Weights of a small transformer language model.
Size: 13 layers, 2 heads of 32.
Architecture: RMSNorm before each block, no biases in attention or MLP, shifted keys.
Training: a variant of Adam for these matrices, 9587 steps.
Each number is 500 + 25 x the weight over its row's rms, rounded and kept within 0 to 999. Layers, rows and columns count from 0. Numbers have three digits each. The size before them is the row's rms in percent of the matrix's.

# layer 10 MLP up, 256x64, rms 0.257, rows 95-201, columns 0-63
102:488475502512526545504525517490508524478518504453503537538497526505536490558493512479475505521474493485458480466513517482471510489495477444488468470503502491511527507527428520496528536502513506
111:485500491484489512519484525488506511504472534506472535486501525469470498485478486507528531538489514484465470447551481538509494452530474476518509495530519487525534477503477513521460451541487466
102:487579472479514481487489494521495547500455518479493480481502534508462511484503468468472448469491494471528500523504502499489512511538504494496529500527479491537533475519518518525453477530475479
089:470481542493475512512515463490518499490498478483508481500490549507483523468535480487473517502453482532516516528510505532474539507549455471509483513507512532521560524475510503515460542476473506
106:484524489453469502491493486542480528513488516508564489548437519510520492484522515464478528511520494491552525498513486495487486473533465496532470514527508473501508487467457491487468517504531501
089:494525526495466556470481523550510519488509530504495468451502463522472517453498515488518488504498527490480498529489501557511463496498463477515449481506516477495546489505494509480472518467527483
101:471502492512474519503473531468522528533517491525473535543465527494513522469490460509464496506508473494473478482516485530514423497501467525516502535483522496520473479492478498464486506459460522
109:487479484506498555548471493524500522516529556487513522528468501495486522511515437501483523481469489570528536504539502506501497520491491485524458479514484513512487522448490512501478521489487491
101:497496510487517504483484525512526498522514540499505528550516501482499456515475493487486517558485542475483542492538508531515491538510469547474437475510518497497517461518469494484495456530496485
087:493484524516485495511457523495483482476479505490530514496538561483480494504457489461507440516484463473526487502515456486507543510503511512471494502486503555507514529475507462466501540484460481
101:501447538561508552556470496512516546520496487506506486488494541506516512489530509522464499493490515479509536471522478507493512501492508511485540466537517510499527534551498526487518464507497520
112:498495433493511496514485525510516526531538541467519527485527483512479471468483537518503462485510500484464466468509497528467502460503487533449509483472518502514512477534469541473522491522484505
108:511517527543524512499455503509514510508495525493523487476508503483483503475491453521526466546496499490540564473487473534518497481527523502490513481543534471498479493504453566517487495515475484
095:492500487504501562495511497530528553497450519489492482485467505503538544507543501492455492524530486485476476449494512481489499474504499519498500462504485478492499465464497553541505497522481459
111:516482493482503536526466483527522509548474540489479536553528517536492528506500451504507506492509523503505486497497533519441519518531491443448515463519495500529497514502532496474468495511496504
108:494529495505568523506484490501493525539523466506507467510443487534497506466525483506471517502481513497504523482508508519482539496494445502508463455510508479502531524453482531533494506454518532
087:532496491499510549479516534513524506474473521522521523447513511523496502508510516499471504508483554537483521539517484506506529522523478504469446524459496513551492493525484516506513476530464450
100:491485504542490519485490513504509506485535502440526525508488474484506500504515539490486544453459499496516521511531517526513493442536481454504451459495524479499505467484484497476494463469519465
099:475492487520493550469478533509510522522531483524539501535495517498536508484469508479535496498486500487461533511477473520449491504475518506545492471544537489508523493497523556460488480541495516
093:479514479489485437473496533510510516495520508526479490508487518524487502504548520463503491506466517475476556514464501506518460475480455512515474441489533513507481483486474516454461484530485509
099:473428491513491491511467488529522531490532493490535527540494521535500502499456480454487509539468523488493483476469468520478488507518507493468443477494490514518525496505517511444497529512523494
096:493536482490537536488491529511492558477515490532531464545506535484496491512545526499487483506477508544512490500486494508496452469499424510449510472494499497510513495543494517477503516525512503
103:497489448519518488526480495473463492510488515486497479507496510500532535448519469499462484498485486473475536503490550545501512460538487532469439490497519476497538472455490498489491490476510474
103:487510539509520496501502480536506516475526519511535541559467515480497482463444456492464509498531490534487479500495483505472494498543484481526529480549492520513494538508495502488479459495489452
116:463511489548475494528497496500487525472529501536488494512471548477523484504527496488470517498504535527473547483519531552473491505507487548476527486505463484522514490482470532450488456486482498
094:478503511534535486505498502533469495499482517471518530482464479508514489487515552491442498473515459469513490492472498505480495494562461497507542518526536486522530537510485498486470487461511453
098:503482483540550509515470498516496527541534519488491507521500449500489512497511484488474485557446505499479496526528507515495485499478492466485484504499567484519483494496434504492490493528530454
094:526514522552462473514420497513523533468502482524504522511506470512483510508557447499475491527512483516500528518516518495487469475512466470483486511497486473509501492474489524497486531482471454
098:506520541511510526507505485516549548512540526534501504539539535523507480498524498511470498519485475457537537497517494555505501492491500510456500513474533458509519501474466490505467462509516468
105:528498454476544549502504534491528528465468478521494500529525502467489515478497481538488492516486523493462474504577532501491481493489446510520526490502514481518526479481510523489459513493513477
101:490498521500502482501489494509529490536447507461488534498492518490525550456499489502497497524486489497505526509483540553484453475520513513486545499530529477520485508529472470527443547463496489
100:484470496527504494512480506555536516532492515528519501532485543529508494460465497510507476556489539472490479461527507516482512506493524522471516451471496498494534521515489538469466478468530503
092:519556467538479494484464537495487555469501510497491505511493520511503519474508532512501521488517564534507483477519459569459486461479491517506475493512496497510489460487486513472484524497486493
109:526502496500516486455515520535505517504520504466538505522497534541502490513484486455482496544517521461546530465503494508522501531503489463559517454530513480514539521487508537502493532531479502
102:497438499505528534537508505519513514514474512501515530530484536446495538498524507489457506464519490491488459482519516554496522475505495483472513478543484452479498518516488552515489476503498476
105:492502544487497496462468498492507542536509553466489492533498499479454531463496509513495526492487541545507519460516533561507538513485485488467534494532509503528538491488507521504504475523493516
097:515429491495551549496487510497510545523458488462468493507454552486487508489497499446503497517490501517514531472476484556475513494493511504454506520498482510528479527518487498479491488512502488
096:498506464471512573508482524496479510537519487509538502498516507526484477509500469506515456552495462498478506504543488510446522514475470474527513504481540515515531502452469493480508526531503493
111:473531524482510530520510485514552523487542534461505501518510491524539510514506461504503484542488507500524475501526514514512524506538491523462491480528517516514541437456503543490466498518536496
113:486502480509510490505483532519537513528492510462490535487470512507473511491537435472463467463502492518492548506513505479501485478553521477505535471539497448513535546509495521490497507480521477
109:470461474493514529508474521496492509544513514497495562522537550481495473512484464512508531500502494497477492469516443489492501480499499459497453480548531469512541459530500498487499502490528490
092:509465514483497535507484463494538511556516506467526475519524521546490498501494493506470500495443500513487537504462518522512531488529461469463498477495540539510488539464462487508467514501499522
087:523531477493500466512481518521498520488463504462540542494480548505458494496471518521440499522482487459518485471514509446481488472505470506488505503498492483549509520551476499510506474479471471
107:475526519521516505462478504510511523515537505488500546566493533484531518468532519515473469544479498480501471487475505519520467507485420529524524489488509492514517476526499501527471501531495499
087:427465468486514486481521508448487539533469492457469511517487508511521491495498482499514531509506442475520528487480494491525528512500494504493489505480513524512502536533442545456503507498505491
106:456496522503481512510484548471524527547479535499494453487430486479495528492496492453507518522494468455491491521482458499497469517535492481498491498493527500505540507469471522506491522522461519
090:518514538507495528485502494491504519496484534475541475513524521495480487493518512484492546519489513547540488496533466526499535506525441537480478464490524490501492482436481537482529454513479494
097:505523481487512471492487485503520514495508514504513525515510546459527488495560451521475457477445474502510498458473476515534486486509480550508517492524505470498475470478500485449499497478469461
109:486486524510492492473459494491506514529452487510502542493480543525517531486478507451459482529485504455470474494511545488506540509507503496497483484529545519519508534524484488516507532454474550
102:502472496494506489505474553507475505469467493463532498508511560502530530519524551468513481490513466463510531522527499531498493531496500472475522479557475527513490499462499503487504454496469476
096:476495501560511526473503504505501524491475550481508475482482507450527521520504491513508519501463472533508523531498492491450499477542501519510531501508515454499517485507506533488445441520499541
114:506496509502519522495480547507463502475515510486556531575477516467483504484498475471496504503504475496517509462515509546440493493535519476484501501491522498512485465510498558452482485523493508
096:476474495508505522507503539466485500526501499492490507506476479530530492524488469494503505489466459513460506490529490494480551463530482522518494484570539451534499456474540537520482481514503492
090:507504512531522497504477511514471557506498543508502465549544504513496529506499501497504496488467469536494498486472504511463470505530413469502511490518500535516500528466532546503524490485499481
111:453522494523478493453462506509510546499505501491493496487489489526526461486467511507463531517440500492501483448514484505518474511556439519512491485508515504517488465497487511437509512508487501
099:484492471507527523479491532486482494526483540514517565530481516500491484468473498441505511502477510512449477478503477486524531514509464520522501491487522451509504461478457475508485468536468523
096:470563455509510474475499527497542495512471513482519491476450501470485535486479475501476504511458487494502467486473461556475487523481478516480500457534519483495547471526509522495515501501503502
104:519468500547491507452477515502496505495537508468499508508460543469501484519504488466530500474462508513504479517496524513478510470485495522475496525538464518550530531478502503483444452510454498
092:468478481521469519510508526481518506535483540515477530514528512455531489461522473528506450470495480500506515479552498506544475445509493460488501526513496506523488526502438510473500495513506480
107:484491470508453509493516474513482536475523552520550568551508509492484463481556492503492494482468476514497474463507489512479502475513512488477502502477503502529501471511496532485462481480480462
103:514482492487491542537533504511484506485510496510534476527524474499508500448459517499466497542496473522475536490549519484505489518550486545477511460505529461495532507500471508479465497452491477
099:477503501498554529520491480492472548485520498444513482504433512490510538487510445496451528482510552495491496510506509504472483505522481486512523461515519480516456529501500492498466494473473490
101:473540499512529506494454519495502525497520486455470496490464530482529475490521508513476480507475463512475487478559450489479525492527509484508460468485494521498481472498465468520499517449454510
105:434489492547487544519499511467548507520516514463509502470475474494515539515490470428494504507463499504511484471473468505488508500530473479551522506506527493516511507456501512470496506514480500
097:450536490497494537483516529485524492533487493495495502532498516470541496482528464496514518555445452525496539457521537493475502503492475518464496512495500483513486471458479528498489492521488542
095:494511467514514499527453517524506503464536520496487537484511476462525541481485543489442501513501476494477527518489485521498495501499427513514497507519554487514505515510442490516460494512474522
111:458456523509505500530463506486514499537494481531578508461517503514505488521545523463495486512471474478474533469481508507491478514548485517502495475484511507520539486522524515470453520507480512
107:488486520502520510488475540542548509489499498506566502490504528529505473501522480488513540501529555511499458517506537524471469463521493476509503495525487524516514513425488496484509512477485530
103:462503521557467532551472548511536514515473498481517482535534484492516491428480501500506479497496518480500481515521508474511490497510474486487495477477487520502505541553507510467523483501454513
102:471524509443532518482501507524505502516491534480531500503512505519544533531528492507496456504444447539515516505505523541461497491507494512528484510552501498512533497491484540470512520498535471
105:479506484545515536508472497556521508504481510507559522506519545504508503470495519474506486517491455470534479518493475526433518540525452531527551484522502498515486496500501496519508502506511485
101:473512497539504525474419477479533475500525495520488483512451494482500498515508474474460462506512517499511478515483498531522471488486486458465481492523561508529514528492488492500494498449476525
105:495513466501503520504467522503507507532511490480497488519546498506467555481471498461505488455505528524520526500526483557521463471505491431503507469488522509497552497506479550503480510518477489
095:461523527535463526452522510507502490521507537509565508500493518481501473504503515517537498496481524576523475467496490508510512502468467503509485457537501502513508545483508506487479539507532483
102:509511509530516521487436512519517499517493492500479487485507499528505509505576523434481510478434540484502468471521491530531484495533499513471474521481529528520501481480481518484498507478494478
096:536531528531492549485505530498492531522488488510458495503515518497482472474542444473464519488506491530482482507475498500500536482505526488495486484519458504518524499482455550551454511472483503
103:500508490535529492556480526529513519495521510473495540550489519514496505452503479459471462491514498496457460501504467523507489460525503522515503500558502478511515510549515469503475524462514501
117:518491506499553516477532540540510536508492517472542487537480484519498481478539489510468516518474459495449511505526498514488493520558482536501522490502548481505482530506483502502484473470453510
100:527495493489507531501467508503557515492514505516500489535454467477515496532480487500496453569472500521467500509502489519432513472533474508471493474513498489517511516547519544513535499501511511
104:526539510543525570466506514489516511509481569478509535512473516481501488474553467489502524528524485485484498485463472500468467496490496522506512504524548496523511520507491513482516542492485518
110:502525490498506544503486515511532508545482528468468521487525511528487512475526485503478534546504487490528477501502438547497495508482489453478433469525472514531517466485477484518500496488522476
097:523479479533524504510474495511527541542512541488547516530521566520499511502511539496501519484484542512489515541509465496492489468492456515470475442457531498495513504494515486518521507479494489
099:462453503528531529494473523486526519531521499499495507488476502481508496490486490478499511507515495480504554505519456481449502516569511458519531479514514500508539487489472535449473531483485469
103:520547516542465486495481488504510481514494508507522472497526500493505535498533486487478485488438463468528497526526470528485458470519431485542529486501505501513509523507495545475459511481491485
095:488514551523518560484493506536510523484493501507496473474505530491464502443516524475500503534508505488508579481537500528471486514520460479473487490489494505479491494523515531442500507484494475
099:496505506476487491509523509514473480492452531473521524505484533504485524485483490455524505527476518486469524466515503520520504505513525522476516490596502455517503509473512504491443479469476531
128:479481468519481557539501506536513519519522493503494496498509507498516515515556462467503457507502531483470522490494471512500503458525493534479493467573465492507537485470486489516478505540487521
103:499469525486479567495494506516500524473522495525477512466493514459555520465492523472528493538466533484479509485495497529494524505503508538487504472518527454513554516511500518462494500473471537
098:483534514495514535480482507484482560508497515540481524496494508510541486507492474472532513506537503486480473505503500486515512512549503580487486478539511502540529508485544488438486488507484496
104:479513496458521480514455541506495502480497548455490506479469504533512517517490426484472473504479511487523510441481505487510458468534492517500504455470527512499505474517489532514479525515491494
102:525539527515556537502494516529530507467540564505519475509494526480498499502478508478475485476517494492485519493530530554534470501481458497487455516529484500505542498480465523495495506527475506
100:467531549499489507476449548491499537527508565483489516471508484463494463501510495506537463483485478516526472439514512476495504500504515528461498472501504513512520515539469513516507509514498534
093:495530461547513511469507518534504536523520522477529469498527508516486531482543465486497469501536536487494512494510477532487469530512513492444472507512492514511501499558473555526515488468491499
098:431492488542494507514481519507499487478503464532501478489484527537516488488505509455489497526511519543501568496523455454487481513494503471479475496499533502528495516532495500447478512514468475
094:495514534485491473491495490546531511489503488525502517556492540466489531500521491482508515504493481521511500493514551536552495471523450504452492467541470520505534499507487487457481489454521494
086:510523552492525581495513562490493508481527514529506512507494504477516481512507535540515511501523467493491509496532509509520514508508487508456456486490492481502545485547483556506513509500484465
106:490521503523483519536497499479508527502502504462499569522515496472532530495516522478458533522497476462466461506518536533482470525522455483496503480485520509528528466472477466485514508529460509
100:494457496537473522510469529514489495507457576514515505522509514484493515489465514457516510523483505482456504522525502465473525491536475459509465501503525517532550498510507489522501463518510536
108:509472512501478515435526496513534503456483496473493562511478552484534540497554466508455469522516496476538493475484495523533512490542490491492498492507507498517526471486474501496508481515495479
108:505537474543472495463446470496478504529534515426512516543452492514469483523490538510464518516480480511475530482507491503498494490493481520477496459493484498534518484514472507484484506515542509
103:512499481522501491466497548534482511504486482450485523462487498494538564499541488492478516553493518478510558485502474496501448510492461514474481476522488490494485509483507521463455505524497517
092:518478491543542541506455554513503485549477505480494533492522532485480544457498448531510483486486473504495514496490524512508482465524500510510490506482483502504499457524482501503487550493443503
098:493523435486494528517499503511529514495492556496519538514466535508496484515548502547489526517453482512463499493517495552456516471497490497510473453504475521500494529500493540478484467503490512
086:490522502514521503490472574503513509477528507481474483474504517498518483485515517484537449501515492514460456502534482459533513497568527549464529486490510489515527524499516527488517493522494478
102:502488508464527516505508522500539566541501533455471514513481487488491471456532519510524466483507495490476475503502486509472470491502522511515529452537477501507535501543466525499446498489515473
109:519505436474525547469517514488513490508511480479507511514485512485514516521459472475517450525462496536494475480497500482492499432532468509512500487498482521521509513460460504461485523465500536
096:505490445497500540530517534505522519495514500495500505493529527490485527435507447489460515482511524497481565483480472526568510486535479519477523502487501510500532480506480503484474516523511515
# layer 10 MLP down (transposed), 256x64, rms 0.262, rows 95-201, columns 0-63
102:505574501459535502503483501521516451500499513473503477485491519541489502481495529501477531476508476465505513540517468492495531511503501478551519540463504524485523483528520486450515494475525534
119:478521492502540540480484496494527490500593543462484510487469446470534526455491489493498512541516486509513510486523475488505467510481483491489527488536495486521499477530492505473490515530506519
113:513507495499417508533524560483462516531499487452501508466494509495507506494512550485469486490531476500509491563501481494503486486502501476508500511509496451483552486504543482501517522487488517
093:568529497500518564495511521519506494503533478483476471469485512503497506502479497501514457476519465463504472505512473481467492521500531535505505528504495506462455489485517532470533466504547532
101:544505481503505480492470457511516466483531494496504481512500481490432480454511515455483553504537478484514482481504484516506524493443479509542507549501502516493503475490475528491469468513491467
094:525494514520489479448474471509512480518473491485453553527496503503480513522485513491474496533510536467505484553506491512515513508450464538534527509494522519437477503505480498487500486445518496
102:474482549434488506525497488469489494468472467477489492488473449490488503467469467507462475507517501512548487480499497506538467483495493507488550535477531515519506483538530483521509473530503504
121:479534490527498517472490502452499466517522530523534505506467523512487513476493484507503502487487478504467514541509497483520460458481502503437506541485480518476460549548513529502501549502529515
099:537491480500486478524529526478503485506434530531499492472533496477491494515531439499513511513480499513491521533552525498474530492489518552536473477504522493489458484483522463492475508484499460
076:480506489498507531529520498532552537435527475535480510503482479489507513479530523512497530534510522516475532509505524528489449503513483509516528530492509469426504491514505531489473493535521498
091:520529491494489507484446464476460493499501474494477457502491455514520509549528497498495512526502495490479489477462515511520469567462517537543503516502479499463483482448486493483499493504456516
118:476478487487511492524539502498487477520504493465475481483491526499483504537518518477475505478526540525509520499476538464525456482438516563476470477481506530501503538464501532512537463506489496
104:472513540519523489502500519524493467502489552511471429466491469468521514506490510489505462495496506501535500501494533528503490525499534523495531559511549500457501507514492537488526459477512519
085:574511464493497461531528473487545497506485518476498447512514502500528511521534490504511476509533506534507537501507482476498482483472496515507537512469547516436516522503529504469521493505499475
127:502470496462492501500521476487518472513480495507485530495466546518489487509479490515516470499468527504521460485475525502441496521495527441519508431491506462529490515517546516488501515533541477
107:500517540497478484496532479504494550530495487510550537530498518471499514516499521467498494513501537504470517516499479472499449520522499527495446465425493483470501536523503525513505537480504516
083:541487482481477486507500525472489466509521508475525502456502524519519512528496490535493509502510463521510495576463487514512467485531451495487522561485470516502544481469518469499516524501511529
098:485501488531496505496477492437506494496451479481482495527489478495504515525499482501491501475475495551557498489527523508448482510529506530502464499491563492491433477546491506502506520525480496
102:548515500511466515492523472475465485477486535493498502510505449454544521510503503536510482495508513490464536535502515533559532502478494469470485483479515515491523456499467523483523507549503487
089:484516521501472534458462482456506501486508586467488519515485496478477493513512479482537454487528519484507488494499498497495532523485530483525537492517495539509486512546476476501488538455521491
105:476498496455510478441555469506533477529474507526464497531501491509500506470496474510486488498473495506492455492455521502510511555482506530502524454516481483522550491497522495497512509486553479
096:447506497509514470469498537511488503496484467526449514474504531508502525496486533548491472492517530508531501461475479454523510522493505527466522484531485554517523526490517457483509492523546513
090:497467455531514490535491531494501515515521553513488519523534506446501556462510517493494481517486467444530534498469517507471525492550517511477478490495506479538484503513506509499520484462525492
092:542483490509495513514529526542498471450473508539473482539493512516503501481505497497488533501515435472483493531475493486485500523480506492473529479519503525465464516565483535541535526507502501
118:487542471520514473543552511556522481491500512473480467507545467495478515487477492469496501497486529469466535507491506482497482504484437520502505480468525495484512470530468493460470507507471519
091:519474473465502504504529476522486488524522524533493456471490493482510525522494520493517511506531464488531441490472507499510487542500489497548483458491445520479503514501572516466521524513486502
095:491502541502541493545493485492479493538512513526497465443517450475478518522476478500494462536467470491503515539519507516501505556468515486518494502496528515511499512489490521506519540515553459
099:473508476488516529492443497466506489534511516536502507444529478511477486527499498507523493466507486492483490501447454487523530489528505474482518471521540535499524486481511524492559473496548487
104:500520494495509464523454494509470524484483515530534500475486512506509512502509469548551544522545542484498485522575492523502508495457505516530500477520514507511555523482521498495477485525519492
108:495518502490488494504534527556476503527525493447506543473506509496470487518492509544484520491501441539485463465490503521465513494505524492504466465507495497519522531512521501527537531462554506
099:506521462507463522518540519502459505484525520495526485503466511514484464490508464539525469513484499525540524466477464501523527527476493490498471540446476526499505454509484506524464505546486509
112:492524523493482434528528532463462533469479514480524472463503512486499506580499513508492512523516465517496516500489502530467535486557483491481497498518494494526474481479480495520496505464471497
093:525533455486501481471497471509491460481468454498533490493499456538494471519474527475481483510506544511507515527492480524469567496494488514495494513509488508536462493512516495557516474542486515
112:477512519511523487541498482537499530497509504498465508508471466511478522505477520470488483549498501460537533464523499486491518496477455436489539451479505488489469521517534502465462478515506518
102:493510481497490532506494501468527485501477475533512487522468439467510496512520493506480476472512474498466468474497474504519459503474511503569478482430506480460503480481511494472521542468508487
118:479482486504496440432510528522524515521471505486478524477517471507505520450463471522469489464530523526472500530471505475518473536500501504488475503489468503521489514492508476469545511467534506
102:523538524500514515469507508484496509496511508479521492470473490523527469529511506481518501472491501505521523520497497461503487488483537541480472490452469492573475542497509498498534561517532551
087:544503528503486470478509506470472533483484487497505539503525476508472461522546536476451504512467507477542451505488471510487480475495491504444522507483503525488520510480500446497519478472512538
105:487474505448497497500509481511481463477529546526520517481487518510531516471471491526503540518510506547534479491440490483514505523512523557489511474477509507501482477533526511523512447544502479
117:503521506475498534423487485447486509525512503497515458482484507497535489489559502532530471464477481516542496531522516514506505527492508464498491493519503484499561533497503481514476530496465506
105:511541484492497467437480485489531508488506509500493535480486547461505503459492528485527487519498519529512500521509442495503537492418508520452487491501513490473523508528496482512491507492537491
084:501523499498496505532524463523495480502523492490471474474527527478503522533514504467535530511499556505498498549501530463481473483456510510516460498453531519425509480476506518509475508475482495
090:520503502515487477499538496489456464468492495526462515482447515510478489520498473562467501534532500501459538501526517508495526502481488475477540486485462466552483474483503487479514459506506481
115:488488497483480526465476504510462467484507460530513517536505474511505508518495480500490507538495509453494484466483510516538504531467535510478519506487530468549518514534528502521517555448486547
081:561547508497466491506499486552477488466540479491534451497520491497481526527514491506461488499481553477483489507475495501498475461514493459482489537456509510527480463492515496504535507496510529
099:508524476485532506480487513473484499456507495495512536495521485492446519503496460558499481546505488510479494460513520494529470487531524495490527515520486466475522492466471505515572461481531512
090:486506488526463506458512493504467498515488489448543490467491510503498524506509489549475481466486476481473509504549522472539481523516570502523542497492513513521520496488492454456511483517476519
091:479523491476519532483489511518519476490522480522487515493528520493502497516489503535490490556534516493507476447522522528468532536489505506499547431502487487497516507484483527521516489530569461
114:506484476519504455493473484510473524585495477508469522540456541487487550510503530521517500484519509491512521505476512477482475492479506482491512481529518531478500503478475447448489504495518523
099:485525493532500513486492499513530508445477494485465518516453492461460468442493500503500474496506466504506509513506535468528467486552487499493494423479488505480499492543520502513471474503522496
110:497467483479479500504484549486519490507479518523513485520561526478490524524501479504519508486494547571492500474496511525551509524470500456513506522468468505498459475513492455482497524488459496
114:537537481472482490489516526535518504499554504499490485531498480494511528515484522503478473531496513508528513475474538521471491470557548512516496493446480478543498459478500522485550512493523520
090:511521546487485507522479489432475469463514452503507496518476510489460492471471482506513517458508489537511480476493528466488479481476501471541511499450533490481486506537525494476511494459535507
084:508478521523518488511490467523462492509524443520512502483469520483486444535524538502530505505530493471473477512489522514556478547506528485478521503521496508487475530520554502464511485542500505
128:480538482523476495494486533524548462483502494486499483476484525483519520491450498522498502511510504504515526479454512517542555515518497491487500518475477520554487474475476476484543500459499562
085:478478494454462534492524487501475461524506527501455455497492454470491508527534513514513467521489500482520509440473522460485528506508515477545502493516521479469511512500540502506448494475499517
094:518467552497489519502501519455496494519510454509470460517498504489517458510475499544481493505506486540544530508512508542483490473527530502474484493498459506455489555524532539492470527503498508
108:520452489506503494462486509535523516478530479525448497515507487453464453517542502544468480485502502463486496515505504522508503455468491479500522523492480530546533504515495485513473505495457464
099:554457499481473476519472465484471534484501470492497503501512476497517523494467545483511537510475452476493472452519507509507515544483471504479510532507558505495484512519501453525532500489520477
105:445503511492486497493500453527494517498531456518488542504527487533465543559504552474503513456503495495577496484499498532513472496523475507501488474521472512478482481489512479496496497518486509
116:483503497439451523481428490502547499518494489486486511494491494513476465499496509523467457475479500476502520517475456443481515477478534491512466513485496517490503507509523495487521479505475446
103:498507502510509530527568543537491509489489513471493470476484481482500481514523529480480483450519532459497495473475502465435483492528499482517514486531478528523476481508515519517478512503476555
092:505492534437499476477501473451473503524494519519474501518507466496450472456511544508528515501465500506471479494513508530501460505492521521483491498509483525474507474539532461485456551501498507
107:463528522502490517505530525527511528490471497498487502503482500492480475455499460466530490463507469518460428499515502442491517501506518523505515487456500480542461538496516501455506516495535507
092:481541517501488510510447534474513471487438521502504473532479517504516485497488526493486535521541503533534545514463500489519522523465473497462493459475481488515486525534515453507503510521505531
089:513489494485451490466533503519541450526494477515558501478510457513533489483489459491491508519523513473476493526473544484516499506520515519530467542489467518517530492515504489525520534463472523
117:441479528488493482530507524515481465489475433556567491484492503519501486506531526506512526485504499521510549493523520500480487487481456503456496501508490513526491494486484540484495534515532505
101:502489510496494456552525493513467528510557474512493465457488458524480450510515510528500509550491495516487497510491478506520495456497486525520540535491500538485485493477440525514488515521496514
100:498496512504504500503529445455463478529514490548500516468497509490513512521503503514505517519478460506499537444457463550486515512517513526515544500519543516470530460472497503500508466480492471
099:504518492484516497470510487499499517474502502554438491475490460541489477523535480501502533475454468484504507490489512480525462503518483531468480517506511510527489480531541504507478431492451514
108:502481470482491493454493512511513537502523465507477512541484515487491536481472460485499512473527460480558460496502489505495504502516495498483474497493553493468466505531554438511513480500461503
095:505498509493523488518531485531516574514487499491488463480508516527460479511507474500500474556514491456483469488481493487521465461519478452510539495485466507486504477451486500469533479472525510
099:499513507471502495526502480492471494531559520488421484515518479505476489497480495553487528518484489503535503497513501554534493462496514472500485498466494498449502455506490516512504461458526485
089:515531493491513510487482510532521452506493493494480519509527499513560533518492547487488509452505480520498515502463509469514503503520448492470465494504524534446532483487493449511522459532521471
099:477501506518450471488525488535531519477493478443522522532480487498503518517536517538520509501452482467478508525517475489480521558474483510506458551502487498493457448489515490499504500496479492
103:476517512478471506492521464457455507526508473515527515506524479499530488486494507522471506483528503505509509496512525546491517502509454473469449590480483497521495518479491499491489512462490548
110:489539489497531526466490490503531477498526526531524493497487490492505461525492500457504431492502479488545509533532520491464473516480484542499505556483514512506546505491492466466511450503475503
120:540503491476504505490478535532535459525470509512510486523513451520507548518528535532499479528483457496495498508489503469495456475463492515535517472538460479526509530535487532525512473489522495
096:519486510505472497518491485449499484493500493466466489499474500546479507461517550488525515487448507478539510484529510523525516519477506475454525501515469484488492517500563449474484505525515459
095:541508473499480528511551467508498490502461570504522521499500502479475476448510491504437520476489461545478522430481507492488503524483519516503502462505499477502528486506504492492496521496484511
122:496484465543516485499472496575510475512452520467495490494504512501513532488480500511456519484550500543523484526523490491484486530488465500518471488514489539504540465518487484534550514479499505
093:523500493489468491532491480507527494520481509474518502483494507471470527517477506518513495443556518523508511460528518511506549488454515452523500508523530510475450495503499517540479520438489515
108:497470493501504507478496525438521476492515480453489514470467489462499460500508511502489480461489506431472537535485486495509492518540544479476510480476510486477533525508468528478464497476478503
106:523476475481493534515447466500526468491472466485494495525530530520487511481480505501492502478521516521535475515512483488491513507533543497473468527520489521508488487525541414471532463511506488
084:482512493521489484470502506524496488514546501505519480475487492474537540533542476527501546471484507467529466465465533509481479488494523529484520550482469525489476559471470497501465496511500522
096:513545519498507473516494497513479472497496458492507468492503502501496534509484507486529480488501488502529478478496533513490516513475473509530495562422511554424504491505511473526535504482511472
120:469541485508456507520470558507525511507534489500444494505505481505532508478480482533472471492496527553522531497447495488529520490515519493524461500501471506464482540492536522487490496513479525
106:479479469480509511493439493501492463506493543492488475484482483472494506495554505473535509483500513499473481539471465499497511516451500487472499505535509514468421498498493469506522498516444487
111:485571510504528501520540501532550502506518528516547493490474524457467485476514515483515516504495472540459533506548511451496513502540490528527519517524498481495489501485543492484497504526487503
103:517511465506512521492490527490475532506501492516434451488511520489520499535461450517486539511507516511540468485470481517499471481503474495521485451458484520524462503503466488557493511514516506
105:512495491510490510495467450472497483551477468491535468513541451472506505522482513483539503518517518508472537512520482492543496529471512486518505449455520470490510519489481502482479473455516464
096:494489505452483503497487517457500489506477458496448480533487466501516550527539512500468501452487523489502520490497523471534510490530498489499470468452533524445480501458513476523511489478502491
088:451525485483492500519544470494533518479501501501464473499488488432477483486559486507520528506480496488482465477544462502524510486526502487534508508472546466492514492508523494505478503440498485
098:490518525490463506493467477520467490504493496495475504450498487499523476465476469504510575494467548503484526467482516495462483507497503487533457505521495517545460532453489512529490527495514479
088:487455517455503501524488492491504500494494491508540480500489447528487463552497509478513508496507491502485439488493529489486462501474499516465540493507526542499527560506536495491516507533540540
073:499497447520478499475515482458531495499484495527510521518460487468477522494498420497531495497474511495468474523486560496508515505519500468522546524543486523469513494499540517477483503520496526
112:519538526505482475469479507533504476493475516471515503475504490508501508533523514497522503475463513533514496537513447538502492494517509504538462581525539520481506496518501511473501499433509485
101:529520501489495497483514508484516499509529462492492505489530464508538454505497489527529519469501544474540518543507460490501528511453488535473522478512502473499479486503498505496550516507434446
117:490513557524448498524528458474480493499496445480506478506459548506511505487532520542502472531473513521523547500503491515463519500520530490484483502474497516496476481489539485498546504528519478
113:518462490473466472492511518533542487495482463501525469515530500504510455487523473530490515500479518484466542503500504519522554502543520502483478488512474498533476473500517448514487514507428501
096:509523500514511485501495510507529524523464489496487515503524487464506512514480515458501465460535532503500472481474504440465486470506552518453500479506493576474527529519512490537480513491474502
085:505451476494506491435531474527487514498545513544516485493494480485472520501470523526487465467502455504513495486499504538526485500489492549507507510490481511512478512529528470521474552489482445
100:459515537473520525512498483510482512497495446505508497518528459524495500494470521521518515464487489440490470460494506487512505536504528514498528473508517463492478471505543534439533528519527483
087:494537518499478491527502446525478519507495495487506492564460446447465481514468486478511525544502473481511494504530531479523453490488491491488514476499456478529470527508510482532513496506512490
103:530504515535493495464525505512494484541534496499539491457513511538531503567492487470499504476501499442530501532524504508500494562503484461475476520469514464464481493499505474481512513468506514
106:516505548549460467486521459470486503502540453546510500459507459501473502458501495478487479524512477508473520533523505468538510509478473477534520516512514461480467478488519521516488519491500505
091:508502502494463530544503525495465514530534491523471464515523503484521499460513477546479547437484490501494467468474482480481462481489484484535505452490487478483522518485518482521475539523513495